{
  "d_model": 160,
  "n_kv_head": 5,
  "head_dim": 32,
  "activation": "reglu",
  "qk_norm": false,
  "tie_embeddings": true,
  "seq_len": 256
}
Each number is 500 + 40 x the weight over its row's rms, rounded and kept within 0 to 999. Layers, rows and columns count from 0. Numbers have three digits each. The size before them is the row's rms in percent of the matrix's.

# layer 7 MLP down (transposed), 448x160, rms 0.118, rows 426-447, columns 0-159
086:546459535427539484503477491566491463510545403530489477496513492552437475502475510487506455456518504457497533544485528426440520487496448542522542466492453529515506469547484513513518500612487485528520512524482541535503481478509536539569493503472552488585582557475454499520501484493540520504503464556490442532476523433522407592463428441466489487495484508494434476408533520560507549551488493578463481509517475552496492469541526482463431560497466403471488523456483590507426526524498579
105:534468442513526431546513521507481518590551455469513412616511472536542480513463556495538498464466537488457463525455511497490487567491464524541492526543477481549519493476453451466489545520510499541513498451500523354516522473558497472454417489530434542594538474476452522503463419502509544459527512540551531468474480486562563527472569538492502529398496437482513481528493480527496529421515556492477488458525552541519438475475477491405535482497483472501522493522564510512463538516469463
107:505466404465475528527507489463565510514533609464520508505528476538473504583474543515501507525469479436544514476528485533462475513466529517490470506553517496448517537463507464468565501457486401512508421513542539462439528548491411529477486453471505505505471509514475554488440574473426472541491489456448500483511605496483500497570465589470526534443548543549506503512498427499490519514484513427468433558526501577530519438494462455468586568547521425585488506477517497509491539517488480
098:480476520489431558538503465485512457477417472577456472467465500509498524475495524484469519518490505550475463479509545508565458545433489470523546477498494446562523520462476462567502449599507505519560538460509470488448513514521510500455422475493595489519509579438490492588521534540496514496563517501476445548467566514448475503357545492500542499424480498488495535556494501478565422494492514460479510457503488564509513499556502552510489554436487485407550480580505485541502534551465445
104:499498497489459498443551517494498532538526535482495469519474552532469479487478448506477575491519490569492554481564518471586531442525474493446517476574436555492508418500550505468496457473452589552442489453509440492456500529472458427483523520509451428448492545487536524477430445534527545469486485547455466523371544489485443511544515598534473525471563440493493512556508522512487455488516506457438500486541581494493485522580494508592540535471522497515484541475494475411568511492486499
103:528490465455492499474494462474506523498483499477510594516450474461483498553485498509481452509507446469538483523506547520491524548564550481451559470442486515512489523497465526491457466460507423472474504534543470544505553491529571484487482485594522507527442459477460536498465496500500501512485468521527525502546492439577616463516503516501505511473512551400462416555621503450417432516567487518577585512462585479517524503533466469483498507483465491486532571526396551490521434508558473
097:511471544528508427515540483492470541545525589494517510483525456488502481521504561533554502499506507504549556464449538500504513461484579450477432466493451511481453506506493502457461551457497553535447507568524469524531522478520407485512440522462458516404505592593476470521461501538572460527494483533488446529444520472497364454531535493450504454513504518481435527486532495505516583458471514511498474522501405506509482492489445481437458542565476425520484597581525525506511497471540487
105:564404520486534551527508454563556553496510458535510444475535470521561541492510480474431480459449471568512442516549469450464460441531451501478451499518500504518505543485495528466570442540497546491498481437517533509462480522481500543527483566420477471443439471452556554528511533489493521458558464447481517541518519526417526515519456535473516487476485578511513544488456492474533523533462473417433467486560445473548513594490511575481531577470526421539504523536454539523516566512451438
101:429522522494543487497472478525431524500537568503486492526544499546539490470559504542569493470484549543443481507430495444562566482441411560483431542443526505492477460434500515485466495511571520548526472526481513526546512569469522476600439446503519534529408460538529503529442544444480527518431535535467497473514477507436560511494482550563456444487492585558495479457449473491550478502560459439465517519514527436484473461466506493473455524552525443476475520555461468503590489513472510
102:491438566497560559547545542524447489549445448470549515503432543430492550530450499498541535407498493556538515534478481478531554452514521489513469451573512506472509456480526479486491497484485394537428532573503442497587511512486456504552506506494515510457529509544504501543538501568519451550557483479468497475496514615480576460525518501447459481412568491533477500514468449470395513481521492506507470462510496529436497501532503484489577499501496491405495472504437533571443480476478479
102:510528499514542480552553515543507449499542530562543487535484607455413484553502500478485438437473507468490518581484505466512570465533511479468483435488491506536465542493526512542504522414425509537487495506518478379476537498478530483558520528500407465544478526493470552430466454504478493507552479513476450512515498485366555558496567556471487527477477494524432513538493484489476433517499572489545541520458522486529475474498540512556489591482521446482507453453475539517441458496580529
086:521472467524498524452517469485472390483540417464524511477409433507411500482520481458447513477477444504548433536528557551501514533526501567462468496453504485528531490450535526507494572524512455493537474531469452432536535462445531545477525505475522478561508551510551487505530463489470467492523531448545541543492552424475570563527506520525523478522475555417444524508458487438547416534500523479493475564583486456488486527502549509521514473535521417540440542546451603515482542493540497
102:478476556473482428448469531485579478529505452499436487461513475455537540484552474486517500431490525551503468522468430548456528534433493452525471510486515524499507598460553462493467485466499561475484479535438427501568502453446534451546485522468471465597519501525558537404480502517521453506545510467487499441538492545536582558518522490526545561476488541489515600468542515457498543508540512479520544521512500413504556460477564518536521459469428537535467470568531472439491550444535463
102:497549446474490520457533476573505486598454459507520520493492525592519586551445595542526508448493544444500431537481504476505572540510439490471482541485498465504433531522482491461556519491392496539533497503430556492506459487529487459493454526484589445481509462496507466490444457493537512439478536478490504520547491492547550434485571485505508489528518419384510529499478471479529520489459496476562487592476604519490446495554525461443483511522525430492497501555526537493506505536505484
098:598481471455475450460512557522508538478458544493478504503496431613522464506475592554494498498511562414515494482469516560514513506499526457521525499491512528452421510533479526426484506531493462518504528480494511558536469524495444528445476432539480536409523509455469468591497408500520479504453517501493421474488517543550447481525517595482517518525509568466510501530484527495408483529458474465563525478440532538512536453488447398561499513483431524540444509499581495512511449491523508
105:500466530516521499519417491579507466488518488538430529486491527476574520507513434380579535537508488473481484561448529481458530514493488501431493479495521503562522494504484454590461476557574507484480470497506559449452447505480566508549535478479460531582493505479523529424478580499452550518476525452535452479470516608494538481529515462499489454562550516478440549493567438497508540504515504458482532505468553593479509505472522455454470552400532501447538484456555494504486514446473482
108:446497546559531492480487481524543473505570502509426474521524501461506529463560547515490544459549418467522522504485496499503503510519478454536479507491463489495500502500410478524466545488466468509470450514489450524516515571499487519556525545466527505557432492510468518496421452517466500510547462531508500493451551545510487431505484595529543505581498455511541491486539465485513423599385392529461586577524574485534517553541442438449506546434511498466449467439525476529466444527508478
104:518407512556545536508516488534446490493525484478513468476470528456479529515464513443491518416461483539468426630453497512500549455508475509502543506535483523515495535499472534527482437514475484521455516483491430450507517544518544515478514523409514485585433533510449541451505461512488546566544471499475492476517501531444569563399471541528603504525455454483468530501523503465524490472457499424502457591518516478581460619498470521463529528538495476506491417544475540516483505492534556
105:524512572454481479470504497479542485485559487431422508453469494484506518510431445488522499544586470536467474478487496493616530510495453466575530457557507504488499485488479527501475429514513511478455502520488447479542450593413542530474470507487467540533530482539523455567519478485548551519477537515396534515496498466500533528516531429514514523485450473500536509569500578568459557496417474491499529490439476436510476518514470528567501446437475543436613447455554463515517523481551529
102:445554490494496443490464542478531521507544438488538528433553520521552520484579474516551426511482423472435531502491455551506536571525510497560443447486520484489524519466449439456459570483490432466548516488549495518563518507533547459489563515585505497492518488546487431474528546548442502566454433517426555466498486537618534460503543467427499487502467538521516506510470498531469476456539520535499520488548496512417481442552496475466479430537526503411485512542460472487540464501568487
107:461475571526559473515504557533561529549527439517506491568516479517457572526512465523440454550468493566437473555517488476430527498496489484430455455470526548470512544435500585468504486477470540438490496480456556501485536533475546477428543495454586483526471514523566495525522485546544508517492514423568462489534521532537536498460469495504504480473521475449452448446469468482487451469533514450503423568532509560551543549498492626482507545517509542519580447460422444492460510506495492
111:498516432487518512445464496515439506504480522455588490467428545521431508528494591435561551582485563460569507456480611512526496454557490542484421481458509492470540467457521495500509489485444486464445466584529593516502520438495488474554454447483491517470448538548452474437493483487450469490488535472517499520528491559569521458457468511430545508526503533519495506492543488470467461498555517527520559493490449476507530481511504427526524519470465453477546535515476485479562513599575571
# layer 7 MLP gate, 448x160, rms 0.125, rows 427-447, columns 0-159
104:507439491556577502604551425440501451585508500509502470491546479516455422458444523467531465502421540494447504470445546491487477555453425482530470504498494517496522481459544481522559457564525530491505470504451494521442533546546507453548478501508467507567503515542453433536509495542552454471472538457544447427481492517465534506519534417499453551408478462501560439544548540571509481531486545486543496496537538546453438516491526541481514506545459490509489499488492588477506554543575477
105:552485479481488521528534485519518547454495572506450478465482469467463524512482494507540468455389472470530501513463501526543530466527520603495537528471513553516449508469511468495497440471518419463438529521484470521498532487537555508501447496540453529547543529474484480432524536574543439468495506520540499518559546552441584493550486462556479548454466512466580510473544435449496452497626432491514487531535485512435503429526480549451465488564434510432520537478446554518466523562527550
100:525541528512476500550457589557499541503488467530483518522480467483472576464528481552496496510461421529520474475467419522477519469548563543454418516503536506509480521511506460550583434506472451574493537452436491533553478478497489490518517508502480551476517529509450527528488546554562508540498450437531566528513442453513518540541477500459486520488493540397450428485517526428515470557467466452550506517577427540524509551585508571499420497503518495496524482488469432446530445456586502
106:479527522551525571522456474558472556435460474487479515451491492508462590455504558605432505510524439497496444478460455513519533486451529487499412471519526504445445557446503539519490479540590483543541497523514492482442438508489487487565452490499520487513489489425438458513482497533530516463472526425479454479484485452476474497490454528494530480598441487542479519519523491485456531494442534499554507466523456551534450544588475466493534491557568596449545560510514530471488471559574554
100:534480484545489606560504565517467499470479455583434503490504447481489470542511477534507472560538450554562551487559499472522494419476480549450456506486560484536481492481487523526605426476473503498540505482528417464471527506521522543403470474499468517511573436446491503475486486479499548529444489551514538473536506488469443438550470461535514531473457464550489566468508515527454416473433484510528454554571417475455517566527482476479502565539584499482496467516562550483501477506525502
096:489516471554465517479541462501480451541457504554434445518444485597486493531457445532494509433460514543506565525511461488560597456462511492543473552544459479455487494493487497466532470496468489480533487491547511570511542473596408463459524464526515517561516566520490487447464500513481496473483614486528448454540496495497512569438469534505508532482438573522507521513488449491499491508539452487573473488522519577505448433544463541419568484547468460546542454528505444457544500539562461
103:400567489626468545512424467538451519498486446517429521506476535476503464421460545563506478575504492525525462473469477489552530461500470500480432536496466517448474517507509491501494547576539520513563391545537513527482460452508514531549527474507474471497541497480468519488465516530525466466495460537551427555498512468495476474505474439505529545487405569495498449486516523598511545422416522442553590424537518472487467515533512534462514536494547527531486478487452479479512481515510530
101:490511536590509553553527447499491500477538453479471488461518480480599484511447495529535445535576540515577468372510523505538473482523483550524481527490527497489471533525535489518560458491522515498487494512489498528490529406439477570485482480485493456462491468476462479474497488502573487535506553532457386525463500415398524493550441484483494458499482521562525476607505502552534542548521503492527517481446548516517476501478503551498424525522550513461550430530506524462588481461519409
100:512520488500444509510512517518477473548509431543420504529468478536443515568506435581435451545408480465512490530474465512477558509544544534440474465470535547480477568489487539532543488496518447551517559534470458469448508436565522509479520437500528491503483596459503411504510482547457421484527502526451514533489448525487530521465516522531435593432471584505503506459456434509503512482518525471524525456505501517482552576506499544435482454498406493557540512587512478436473547511508525
099:481547468532541532525487473538459476503472516488461477431486465497440518464500450466417527472509523561530508487484490538563562488519435568498493570487562462439396430522465528491533485567523526440549526431422461554576480470585504539528468582442478492541488454609456535486550506487513493518491552464527452493492484506448487501519483481529467488509463533512499510519447530566508523491487524442627529502510545523526474519515520471531474553488532550435487441416461500473485522480540514
092:490423435566543508513561481562488475423558415500478495462482470524413560482493509548450502498508453517445460519448469570488568451542470566455475500512503457477467602446457486506529534496587536461540489538528554477510460475462456468469487501509542519574458486535481541550470472488551555506504575499537509503531465474493514527481471506525481525530465461496362582556519483493534496535525498519519467468514514513501477516517441545482487495515496531575512422516440524517425509572489540
100:469483499486587520523482505427492488488495414514517499552505503539491481457510434523467544588510545533487469417450490550499549463510542565437541528425506527532514480507429474562524518437510432497417466550485453528475511501430447486538461512493484522478489525495536512546491470526545502539482498497619507532397453482441497533577415490576504455489491493494443414558512513504537478535457462566486438543496490515480527506493494530529434510495546555559518544491469520433494497476524544
101:502462567447487514492505456531459505590479447520529450556477542550500475422503486464498492485476493467487524449523570506517469437420475530527506548555544481511502545526529502512559511493440441499502512510425492477452521513465587521470419595520542472468493488469527551459422457589561486480505451611525458463477505478504512535507510472545503501564476437469523533606544486524423504489466490502510547485521520518409454505565497490512559504536509538469546555440462547478530485519456490
102:551427455516481553525515528499541446459512512553484539506485525513441529451414442490474553520513532470507495474486533567501543472509520514494552552438565531555471483528454524525508524469482490530530452490554496552454540480502467566468378502396484446544519544397467573471570453464534494473501528518486475500492465473442541502418448512487509548453479540441416490494457513496525515531474526461537494542526518444514495554524526487499527503597556537545561445491488493510483413550492508
103:491473558524465561490554501442482582533470442450454448601494460478511513475496495546476450488494561489503499428518525514589563488431555517456482464447452482458531543554505522537464487503576467493479589521507485550514508535529477509416428457555494486491476475539486483432559497578527510557497479477527446541502488511527489490531529423518525518501530519446529524485563463432528518507483491558525547474553459488461479497513394524523501435493440469511523511432470517496562608506490499
110:465493515479552485527449495544466505472492475551493451472483560526503570505451456574438491534533480501513485468504441487517563419493482494446506549539542578482459549402459456507513504489527485528509432513536439534521506526541507499556446490459521486537466584449474494477478558530480469455432504495487446475522487481484529474444527463475532540481485471436465559523579554566461476513436478481520486454509483513535435500488484483521518506569508618559537516545444480455554475622533567
102:506480483493548503466527531505439544576508485575455488582545491494441497451542433537472494513471414516528495529442466446507535515539504533450501493454422509519477499463529557564462469531553498565554429509510413492500483466532563528505464520506491475459483544492552485428529557499565463463439500561580436513508570497471547494482486479579461519443510484493461551502517498534525461499478549474513439454492490502526586526485489445505457542462526441524525476543412509452451570541568487
099:460428470519495491534522497483456481506500524523487502493492507513424491548419417573563506572515493601514480469486483538500585477544494536439452530460445492497483551511565522520518538464502484549512555526450532507481534396509487463526485478454475459512519439523522523526519468553487506520533491494540452536461439467451517536471524495499546534495490534552458552452549572513491521500554468507514470446518428451523521430590514496459534495526560451470564449476477523435389459558564457
102:480468521540549495504494479487457550535452526509528496517480520537520484454434497512488556510547540437500510494505545540496520494503510622488462478514567417459450390517457480522539492479455469446408544485475549476536517476520465556480481545513480489457569410515521489471508501511471435553452638514525542460507480489459497478479509498520478500423530530477509519516540462511460475536486484490494505484507492563446463455527539575495427464486504575528602513474447550496583460575503534
103:466510461492494527574550504497445507462506480510492487508493533494539467463479464611519534574492440551547555406541553507524454484471490581441435490534512547475456486542476462548524448548550514458517457519471449450498457491498495515490462530459500481523500490516454534503555554495456518518518429555543509576456498488483467551522445452511574601545512523516553436574482516497491502555450505498579486501462453507473517506501463490467451446488546500473487441518495501401436499522604555
106:521454492589527508493506468509506443460499516514519459539468500591431506497441465574530516555468517506543442466519510559519509471501509536506501449490583538444425504383492525519528466483507499495440504574486487518475445480525514487481486470507476485541487479562505482473518525577560496441477536475509477525498456557457563545405528529478540533518497568501505544558515421410487502537555570482476526498578472528490440468534483512418443481549433503549563467508539459474477490514565452
# layer 7 MLP up, 448x160, rms 0.127, rows 427-447, columns 0-159
108:510422489541505549590486500482510466586514500484464456521563493447487441398504540434554464548455516528494558473528561436494491495519433469506512540444521493512507462539533496433532441502482549508440538467495497540474481490593467462538550538526459586525527440472481524521513447527541443512472501559505502434520485564452566508550496466492515546512467525483517434515443506494379466474493548469534530487425475494445493502475519509606520510511520547454459540474557530538472472501513501
107:507546486483484525446542575534478478528525533495442452520574473540474430546433482481410495489510454451534416497477542491521537486554432494536499548506512506486503557466426581451490471475539505472509483528484485502517481567523504469498490502479506520507425508442593484501461465515466547506477497535429573531531464495462516573504510540540460501521396491498468540482435544465514449590485536609524476490502520506615492494410432535480490514457459515530516516542526525511511496542436507
097:553531434542501502550541420500548468491511511458479462439480498494492474477456493484453503478444506433534510461464507537493463455494523491521539496493500571510527520572526465433549478453534527458522473547493475456561459486530478576508491532478469458438489436471520433533567474475521567461448500488460449572402494548529465491480534501470549594512473558516587486479448464538524552521480505536424470526452532430518466452487471498548556462437546502572500472528473551520446588506537541
105:463500461461517527511450454485525514581521464485465495517479558506475500509417487492526534523520438522542438521475539515579460450559483520485507505455447564513446500525517461522503562502523458524469474590481491492533442542501484441526564427461434479481546541514522502469467404520478525471451470514534475502468530498505466530469545520501454524500580466474447487564469569461559468550437484572497517468527583485595541462509441580540518489506545442466466521588510420492471470508563497
106:538501494509557527493523522480472511540556507522463551479446548472446457476543454473503527491489489448605484541525512476529530528532468563479448500425417523468469459543542539501473496502568511459497446547437486504484529554455464489578510488368497508487460467512505486584560570512480593563495497416431556536484474498540419499550441506455512494488475538473450464455501484457502485539480501487523536497470497397479462531441457489513486416492507501498512483529436490493526535432485444
097:473561478533582535510554430541447554550436483545588513497571516494516524515538455512442492485499479478539535491479480512486495548552414516422435500496473537496525515496495476520498555476590578443483510504511501498537415552436490527480471410496522476541508518452484459419480504548556450494528462479496512488483583438521457484491526496487400520455499552530444467483521520507483435481492543507471507492493543481462457458524475422444479470606550485543507569454534448531485510519502530
110:509492486470515542453473511495497504564462438502491455540538483542473538536558442497553577507583509516508512457529521464439446487471520526500529491468537485560532559465476534514565511390450449542441510504561444542464526530470532497506456475519548515557503515393531522505533496452499517478472539542533520496440482466476520466482493553459529509492477437450482492432477491434465503484463474496410528616485528444572489561551454535484555531556491506516524582590456490548509493472551487
101:548531468384461481519533499524523506512479546528549509534563524498509556453551540492508494475530484507453515514555500517539503537451549546532450504493532540501486439505493499527487436483446439553589537478512462449443525558515546497491483521420507548543494518483439518470507489514475488499510419481505469349552448522528459588463463491541538499540512454511478506452589497428422460441485535492488518503514443512434517536492496483498522536538483428446477520444509523555516557576481560
105:586454496504465494529501480418551468472563463465465513490470553566459504520416503558406478456530506467545547524509496448503514473461481529450517505487518494439494529478553504521497466515508498426585491535498467516459439495527541524473481526493488511493473519497528497534530491511501509507498458510509526570549518506542547512505520550528503539419495574561470485480528426535451515410441468402478510527541488424518545539533453507550486542430447558531615468506415505515560492517556575
102:493519488528518454518409518519541526527513507545483518508493563455446449556530489447556496561472472454525473564544471474554431512524510481461494455513467559543450561541507496496548495535453477553441543499451483477500457444560490557518555522483468567433486432461501557503443453507481547521557463493476468525482421550530474483616518564527431465541517489468459500530552436533503522490511452548524552507487445567585493542520500494471494422506492514463488545571487427552519492483506561
084:546508533489483477499492552420452480523473537501475477517505467436536471596464590455522532469503495475496489477511553519474501488484512434567536535512461488493528398468483478525462451507557515604532465482459570545504519518489520457534519501495467569523529486496491460480510578496519493531494507499461477515485452580548489509506537448417528501545507485492618454504508548496415482526460543450600491546536462509468579514542486484541406484497519489454541456436498501529560480481596529
099:453564462534478498550503462522550520446524437482430535551539550526506482530428496532491454478481479465481518513585478523468478459514447528458535435428548520485526491525396515507537467511470486543545449520432530532544559427550466528474549541485479506513520565474546488530528470402480497467472486516443525484485513551490553514482473507546448455584539494558422476612447543500545465481498482546524517506478501502573513527505506467618430464479514564462538494518493473451524499512506467
102:543499490487511500505431485478449502531447524560525431473503539578542503496492481493600477456423471522519572444533512486510451439411495509491536544551497548559439524522530488433563388551458408541518564501472470557495489492541569540448489568506491509506563560498474485441422488490497492461429500548556497448495538498485536480489533515512472478491465493497526515455576472554439469470517442471538503472491479514408572474510568475507507495498493519517500473527511428502538522530484449
099:490477493481546546516602524457502486469434536575496493560494525508463533473499551504512469468478533542452398564471500511477447482512443487504515524494484615493523508451446534470475494498446455508487468472549536524563512491479487504501492450444490523543473566441476515486473527536507472476448491542521488501436529488462518533412430562512534561451458498495381494542521437496542502572527478481517534554563553504514441556520429456489522440505502526568466422584492515535434497503491534
105:577481519446539471450484497453492553458571512509501523534549550547563442494505509434442509570547574581494449506493500577491553495528486499452527502452494598460509454437532492477534487451521494504505508472428495567556471513496522455507438527569552500465534475470530435516559503539495564476511507465562542531552461467510523505549443494506510527415489496463498444546497522456520425557560497511435455521520510499470478531497485520458453511458469383523478512526469535425528497455466451
109:435506469476586573494475559538494497465528452532479549586520527526490515460474527556439489480486531440499522467470462418496605466501528541446511574525506524513508533484463484563482524497496419552519535512555461467527462488499545526574387421452445506491485562385503516515473488528450483510453502472546525426509510568423546467489535518522501512550443502450483516423492482532442507454485503467519493487530525547515509540518504448428523513465486563517463488517480470495454447539510532
103:566439501530485522469530515516504492511506517453435510484474509519553457525501535475435476511500533501509541375438427527489471425485495499506508538498594497483532500467491413503522549482545510458539608468429471504527456551490514478532481517448482498520465502557438514525497495559529611523493482405496464415487551487508448512493514512510535543444488451487489480499573533449422513474540499541488535547514493511418521487530501599534530466489535546455514549523552569451577475496508491
110:485531436462527451498459519468532516458500454480456536478456512451489533522522452503452555509495590568477536475445523474541490491473552532513494410471500550496475471594455481556530515493522467426499594491431545466496505475493511524487487547599483534525503498521549500505547611480576588555498478459530457480422529516474501473542442458496502442413502532443515450450468461512528543476497417480506537539504459545432505549469476468525455530546507553512504484439495515523481468437475526
102:530508541494434438463581483525438602471422488468485513490426487560502464538522440564503501428519576515472462454519433537515549414489618532527494479492563547488466460490528561504503504442533498486503482507474517507501468492469489511510522507493400480504557529529441493440557505453539515459498498423495560533533518485463529494504527455492422470495496489538547425517464575591469497469573523485511546472559525507464509537501495496508447479508489522530533530434509461512560442510538459
106:505487520506518515437498451629478495538515452531559560493401571438471549427518465437442503520500536514511488523464553509516538459479519541479425526555514489488504515506520550499523568415505545538455489486504463507493552538489432501511466538459534530529490539524545518494455469495540552536497526453518412460468559498531513372531540543536499447486523438455446573460510458450523496466478474525449461569519541496490478432462486519471535499543495496580519475521554457483512457477469458
108:470519488515518412481434456467515518491472457529476490581564543543506522605484436516505436575526502516523484501494478454480519525556514481422490497469610509472518449508446544595496473457502480555474538574446530562528481513484597420530470400463495490540454499532518533543545481484480474465494483530536502536524490513423506529456496533486503485535460493459465553517480531454428485491537551549479525461506487472500541439465524520489489570488505448539466498526457423506445490553558560